config.yaml
num_hidden_layers: 14
num_key_value_heads: 2
norm_eps: 1e-05
decay_shape: "linear"
final_lr_fraction: 0.1
Each number is 128 + 32 x the weight over the matrix's rms, rounded and kept within 0 to 255. Layers, rows and columns count from 0.

# layer 11 MLP up, 640x160, rms 0.163, rows 423-442, columns 80-159
[[ 81 143 172 150 176 177 171 165 164 146 118 165 141 119 134  81 166 140 121  77 144 155 132 188 135 137  90  71 165 102  76 118 154 144  97 124 131 157 171 148 163 126 145  90 173 109 118 112 187 116 137 134  60 127 143 129 153 149 148 116 178 127  96  90  82 172 135 172 121 101 188 107 158 148 165  76 109 125 128 140]
 [119 141 160 161 103  72 117  85 188 139 155 116 127 143 115 184 112 145 144 151 133 171 163 124 173 153 110 114 107 146 147 158 107 183 140 152 168 103 146 127  85  96  72 103 149 167 121 123 113 107 114 133 136 175 101 159 167 113  49 171 196 108 127 100 144  92  88 196 156 179 152 118 137 164 102 126 166 154 179 134]
 [128 120 113 138 153  99 154 115 158 127 113  73 153 196 139 188 167 147 132  80 122 107  64 174 122  96 107 182 113 190  88  99 126 171 147 136  76 119  95 158 111 135 123 139 126 102 167  66  94  91 107 131 134 136 124  81  66 113 162 117 104 164 153 152 106 166 185 161 128  92 110 157 174  74 161 157 136  90 115 102]
 [164  80 113 137 132 161 103  76 133 156  82 115 157 115 110  91 192 119 156 114 103  93 139 161 143 180  96 111 108 132 134  88 125  90 103 106 119 103 119  77  83 166 122 140 165 125 151 138 158  95 111 178 115  84 139 157 187  90 123 128 138 112  76 173 129 117 130 154 163 170 176 145 115  94 131 115 143 112 156  87]
 [140 128 136 117 161 196 151 172 171 108 158 147  90  77 132 151 165  71 149 122 136 134 136 140 175 132  68  86 126  78 155 171 168 144  95  78  91 125 147  92  46 120 108 134 107 129 141  78 110 147 147  96  91 156 135 113 130  84 115  78 142  97 172 148 131 127 156 186 102 153 147 129 136 132 155 125 152 121 134 121]
 [139 120  89  98 149 134 101  87 205 175 119 107 135 127  99 113  87  76 160 127 139 103 138 157 129 105  96  86  90 173 136 205 136 114 112 145 151 142 157 104 124 138 112 118 145 113  88  83 133 104 105 107 128 121 181 154 119  87 141  76 135  45 152  44  83  80  63 125 118 143 150 118 135 121 132  62  94 126 128 116]
 [102 167 116 103 104 103  89 123 159 106 125 105 144 152 134 100  72 147 102 123 189 112 129  92  94 109 138 131 137 107 148 144 136 193 130 128 141 101 137 161 110  90 129  95 166 148 110 108 134 142 133  94 137 153 155 162 121 112 156 126 168 139  95  66 147 140  96 157 170  81  63 178 126 171 152 120 134 141 131 137]
 [135 123 153 125 132 128 154 119 177 158 126 167 200 101 200 130 125 113 120 169 147 204 210 136 130  99 115 118 146 160 134 105 102 144 181  83 150 104 126 139  93 134 141 130 173  96 154 103  73 119 165 167 138 108 127 102 123 130 126 152 113 109 113 169 160 132  85 198 166 110 135 164  97 112 159 134 144 140 131 123]
 [115 122 185 132 204  70 129 155 151 135 158 131 150 155 193 135 132 134 151 191 138 167 126 127 120 165 134 104 155 106 116 150 133 144 158 201 125 141  79 188 166 167 180 133 129 146 139 115 132 158 134 122 100 168 116 186 124 114 182 143  90 145 149 126 123  58 198 151 151 113 128 107 136 128 141 106 135  91 116 107]
 [ 83 104  75 193 113 127  99 146  52  81  92 100 109 126 163 151 189 118 156 102 128 100 143 162 136 133 142  91 156 138 132 192 178 196 117  93 137 139 131 125 145 129 150 112 149 167 122 116 137 159 121 108 121  96 149 176 105 122 101 140 106 113 168 145 154 182 124 138 160  76 109  91 155 160 140  74 112 150  77 131]
 [133 143  70 120 123  74 154 121 119 141  99  98 111 116 118  94 184  44  86 109 107 100  91 139 109 107  85 113 145  91 135 136  80 104 159 140 135 150 139 120 110 146  91 103 119 143  94 142 135  80 159  85 109 111 119  92 129  85  93 109 136 161 101 157  36  69 146 136 127  62 109 109 118 156  79 110 185 112 107  89]
 [162  48  91  96 144  93 132 152 114 144  62 130 125 169  99 115 160  51 107  78 141  93 165 105  74 123 134 109 120  72 143 157 143 106 117 108 124  90  85 132 174 112 105  67 121 141  76 120 126 128 155 153 180 115 123  96  75  88 111 145 127 134 157 113 143 107  86 103 103 119 132  86 159  81 133 117 128 152 121 113]
 [ 80 137 139 137 127  94 107 130 107 167 118 168 126 193 202 102 138 120 133 106 164 122 168  90 135 168 148 162 153 116 116 139 137 167 123 158 150  89 112 149 123 150 109  86 135  66 146 140 124 142 139  95 145 118 151 156 111 137 107 202 166 145 142 201 103 131 101 120 111  33 137 130 117 139 144 163 124 119  81 107]
 [180  79 116 211 131  89 141 147  97 148 139 108  86  68  98 104 148 120  87  95  81 122 173 133 186  95 170 145  89 155 108 128 105 104 169 147 107  92  98 113 102 142  97  65 121 142 107 126 131  97  89 118  87 135 129 110 136 134 197 135  88 138 113 115  76 158 115 189 143  93 121  87 116 166 133 158 131 110 112  69]
 [ 62 132 157 123 175  66 102 106 151 145 158 133 142 128  61  66 137  78  82 127 110 136  96 119  68 103 125 169 153  71 164 140 138  95 147  88 183 111 120  96  97 122 122 111 109 101  96 151 139 180 117 136 186 101 191 144 104  89  72 134  92 122 113 134 101  97 147  99 161 144 146 137 127 135 152 116 171 118 158 154]
 [ 93  92 109  92 185 143 121 147 100 130 120 150 115 112 118 102 144 163 150  98 100 101 123  93 122 104 108 124  88 140 167  95 128 149 174  96 119  89  72 140 100 128 136 179 130 164 147  86 106 103  97 170  95 160  97 168 101  94 181 125 127 166 120 149 133 125 112 132  95 183 163 148  76 148 111 148  80 180 162 145]
 [136 143 176  95 194 120 139 126 123 130 178 112  83 179 103 180 128 120 170 131 116 146 147 119  93 109 165 136  99 144 108 100 131 105 171 134 177 125 143 144  97  68 136  66 124 138 134 141  98 154 144 190 137 124 178 125 100 125 174 132 107 116 166 157 112 119 142 127 161 135  81 152 132 134 163 130 146  91  77 160]
 [160 102 133  76  60 141 139 139 161 134  96 150 135 116  91 151 102  98 169 175  69 151 125 122  87 184 119  67 183 115 121 126 129 131 113 146 151 138 117 179 128 203 124 146 131 149 131  96 131  85  72 170  21  93 183 135 152 178 144  83 111 137  96 102 103 182  93 167 152  92 141 131 152 119 157 160 123 109 226  96]
 [127  94  94  82 144 105 149 176  86 204 122 108 146 191  60 181 167 108 143 151 100 108  75 182 218 101 112  86 147 134  70  85 113 154 151 143  99 102 128 166 141 110 142 126 159 163 168 147  98 161 154 165 141 136 168 181 139 127 125 109 128  77 156 120 173 206 172 140 171  68  57 154 156 157  96  83 155  98 148 164]
 [105 196 134 160 155 167 166  71 161 131 182 107 147 122 210  91 111 122 138  80 147  97 101 179 166 159 141  88 126 110 118 141  93 131 193 109 124 111 122 151  92 100 119 143 161 173 124 143  67 142 189 169  98 135 157 148  99  66 126 126 116 168 173 117 120 115 117 112 210 106 155 144 119  69 146 124 118 163 164 142]]
# layer 11 MLP down (transposed), 640x160, rms 0.17, rows 423-442, columns 80-159
[[126  93 102  70 101 107 138 167 120 136 122 117 112 116 134 106 156 131 181 147 187 103 163 121 144 121 141 107  87 109  69 158  93 195 124 112 138 159 141 107 129 128  63 139  85  83 145 108 143 151 112 107 159 154 121 121 104 166 113 139 154 118 151 137 184 137 185 125  69 113 188 181 114 103 102 148 114 121 114 102]
 [129 148 137 107 142  74 132 166 159 135 123 176 158 159 117  80 112 138  70 133 130  85 209 135 199 167 173 128 215 171 158 134 107 105 173 161 129 107 167 126 103 126 193 168  78 166 114 108 106 148 123  84 126  93 123 172 148 177 183 134 114 211 192 164 179  78 167 182 143  60  82 145  73  95 131 147  55 154 136 119]
 [143  95 123 155 122  89 122 143 149 146  94 203 120 129 122 151 130  42 132 153 135 145 125  93 102 114 143  92 130 142 156 110  96  69  68 150 195 142  83 174 202 105 161 169 116 120 119 156 135 157  99  86  96 164 107 189  93  74 143 150  92 145 139 100  85 140 104 100 127 150 147 211 137 157 134  49 129 135 157 108]
 [106 145 140 128  85 127 172 147 114 151 212 177 107  94 136 161 128 144 107 147 213 113 129 136 167  86 132 130 195 147 127 144 158 108 150 141 127 101 133 126 143 164 155 113 113 123  69 155 119 187 125 133 136 173 103 125 134 143 136 145 128 133 177 144  91 105 142  89 112 145  97 141 140 133 154 108 111 153  89 138]
 [103 112  90 168 143 108 138 147 156 200 128 103 106 125 109  94 110 137 134 153 154 138 129 100 119 139 135  76 172 170 107 140 157  87 137 133 151 114 153 131 194 134 129 172 160 137 126 138 114 121  86 189 135 124 168 144 151 180  99 154 155 157  90  96 172 157 135 117 124 158 141 112  88 106  98 122 136 113 152 151]
 [136  79 112  85 152 135 150 158  70  87 138 120 140 134 119 147 142  90 104 140 127 133 118 148 141 122  99 130 116 166 149 145 115 119 104 162 128 139 121 103 101 174 174 134 163 113  99  85 122 142  69 114 139 119 134 123 170 133  96 112 130 167 162 121 124  95  87 128 102 117 102  61 125 144  95 192 124 126 122 174]
 [149 117 123 133 152  98 137 130 149 187 143 116  94  78  90 162 127  83 161 138 106 133 118 126 140 143 114 131  73 160 108 123 124  73 132 126  86 145  90 130 156 139 143 151 109  70 175 117 109 123 143 125 127  96  81 108 175 110 112 124 122 132 136 117 130 143 139  93  57 175 125  90 117 112 108 181 151 107 136 133]
 [156 184 157 183  77 156 159  94 165 144 130 133 123  92 127  71 115 127 132 100 162  93 161 177 150 148 178 126 134 145  97 130 180  61  60 113 154 147 141 129 144 119  96 116 133 107  83 126 135  93 168 167  91 205 147 131 137 122  93 152 118 156  91 165 126 162 123 105 133 126 120 143  76  78 169 153  89 126  84  86]
 [149 124 135 174 100 160 124 104  95 122 159  95 137 173 174 135 169 132  68  92 136 134 131 127 118 100 156 200 181 179 210 153 151 192 124 127 159 128  86 115 112 160  86 146 118 116  77 129 136  95 135 106 146  95 118 121 133  93 146 134  90 126 141 120 145  78 148 129 104 138 141 118 147 159 150 151 131 203 160 115]
 [169 146 141 154 151  59 149 150 166 119 127 110 119 162 103 171 119 184 132 128 164 158 137  76  81 157  82 136  41 155 116 128 112  71 159  65 175  79 188  86 158 199 134 177  89  85 104 130  84 121 121 181 129 107 133 111  48 112 154 166 133 152 205 170 117 219  95 105 125  80  99  98 168  90 142 200 164  61 121 102]
 [113 154 102 116  74  97 111 132 128 118 130 135 119 157 118 142  94 128 113 104 133 159 155 153 192 157 151 134 143 116 132 127 127  90 167 164 137 175 128 103 142 158 173 158 157  60 145 178  79 165 133 157 134 109 174 111  82 164 159 162  81 148 163 134 146 144  77 132  83 174 142 167 125 100 149 139 183 137 168 142]
 [102 140 159 144 117  85 118  97 137  98 154 131 117 108 119 114 116 126 150 106  91 119 176 169 158 154 129 100  71 110 114 132 132 122 142 161 147 143  96 136 123  95 129 172 189 104 179  98 140 153  86 100 127 152  54 171 129 153  95 101 147 156 174 139  99 140 186 196  94 180 130 179 110 131 134 133 136 119  76 113]
 [106 128 137 148 137 164 147 147 124 129 130  95 123 127 125 157  60 162 147 128  97  92 103 178 105  83 139 108  96 157 123 111 135 114 151 135 109 133 155 128 113 133 182 156 117 160 123 142 185 101 168  92 131 128 148 130 109 132 104 120 130 148 192 114 130 126 215 131 112 135 115 132 132  59  66 118 123 129 110 178]
 [ 87 135 150  97 124 152 135  71 159  78 109 139 125 128 120 128 107  95 127 150 188 139  89 147 116  93 107 124 144  97 187  89 125 158 139 146 153 130 169 156 154 122 166 154 157  84 139 132  95 166 148 102 205 117 133 111 100 129 120 116  86  91 155 152 155 123 124 150 123 132 150 191  95  79 115  82 103 163 138 107]
 [119 125  78 118 121  78 182  84 134 103 116 151  76 150 147 175 126 203 168 179 137 186  92 143 100  98  99 156 132 120  77  92 172 116  80 189  78  89 163 146 128 103 187 131 147 133 150  77 130 150 148  73 148 127 162 150 104 120 126 139 134 125 197 129 147 158 120 169 158 111 124  74 142 169 142 157 207 102  86 123]
 [ 83 178 123  67 143 160 106 232 120 143 113 125 143  87 169 110 113  97 118 133 147 112 118 113 109 115 123 169 104 160 121 131 162 122 135 161 181 121 144 147 100 122 118  89 107 124 144  75  99 100 118  98 156  82 140 151  93  89 114  92 110 110 170 106 162 174 140  95 159 136 105 151 128 138 158 111 153 144  49 153]
 [153  97 168 128 138 150 111 145 133 120 179 112 125 155 121  90 122 119 150 154 127 145 120 130 133 150 122  69 175 144 105 107 157  94 153 115 128 120 155 127 140 141 149 134  98  82 107 165 147 136 108  89 123 127 188 124 147 145 118 157 170  95 187 149 147  84 145 148 122 131 136 141 107 172 185 114 125 154 102 144]
 [113 168 120 162 145  97 126 139  77 102 107 112 171 127 128 101 139 127  98  85 169 153  90 181  80 177 153 139 129 146 108 115  81 135 105  95 127 126  99 122 113  97 132 104 138 169 113 126 163 100 126 127 186 132 102 112 113 102 169 145 138 162 152 108 132 118 146 154 143 114 100 151 128 104 162 142 150 165  36 142]
 [131 122 177 134 176 133 178 161 214 168  81 143 123 129 166 139  94 134 129 155 102 122 136 150 107  61 150  89 159 151  97 104 129 108 133 154 133  83  87 118 189 121 154 120 118 238 151 174 119 175 110  89 151 111 189 215  43 122  98 136 114 149 140 146 118 147 111  85  69 131 204 155 137 175 133 125  84 137 198 109]
 [154 166 107 115 169  96 172  36 174  63  87 121 132 117 105 140 122 148  89 115 127  61 163 102 174 158 144 126 183 161 102 145  98 134 148  76 154 141 109  99 143 156  64 166 154 185 178 125 140  56  81 130  58 146 178 165 202 100 166 138 120 161 174 115 157 121 124 121  95  93  90 117 132 108 100 153 134  91 171 149]]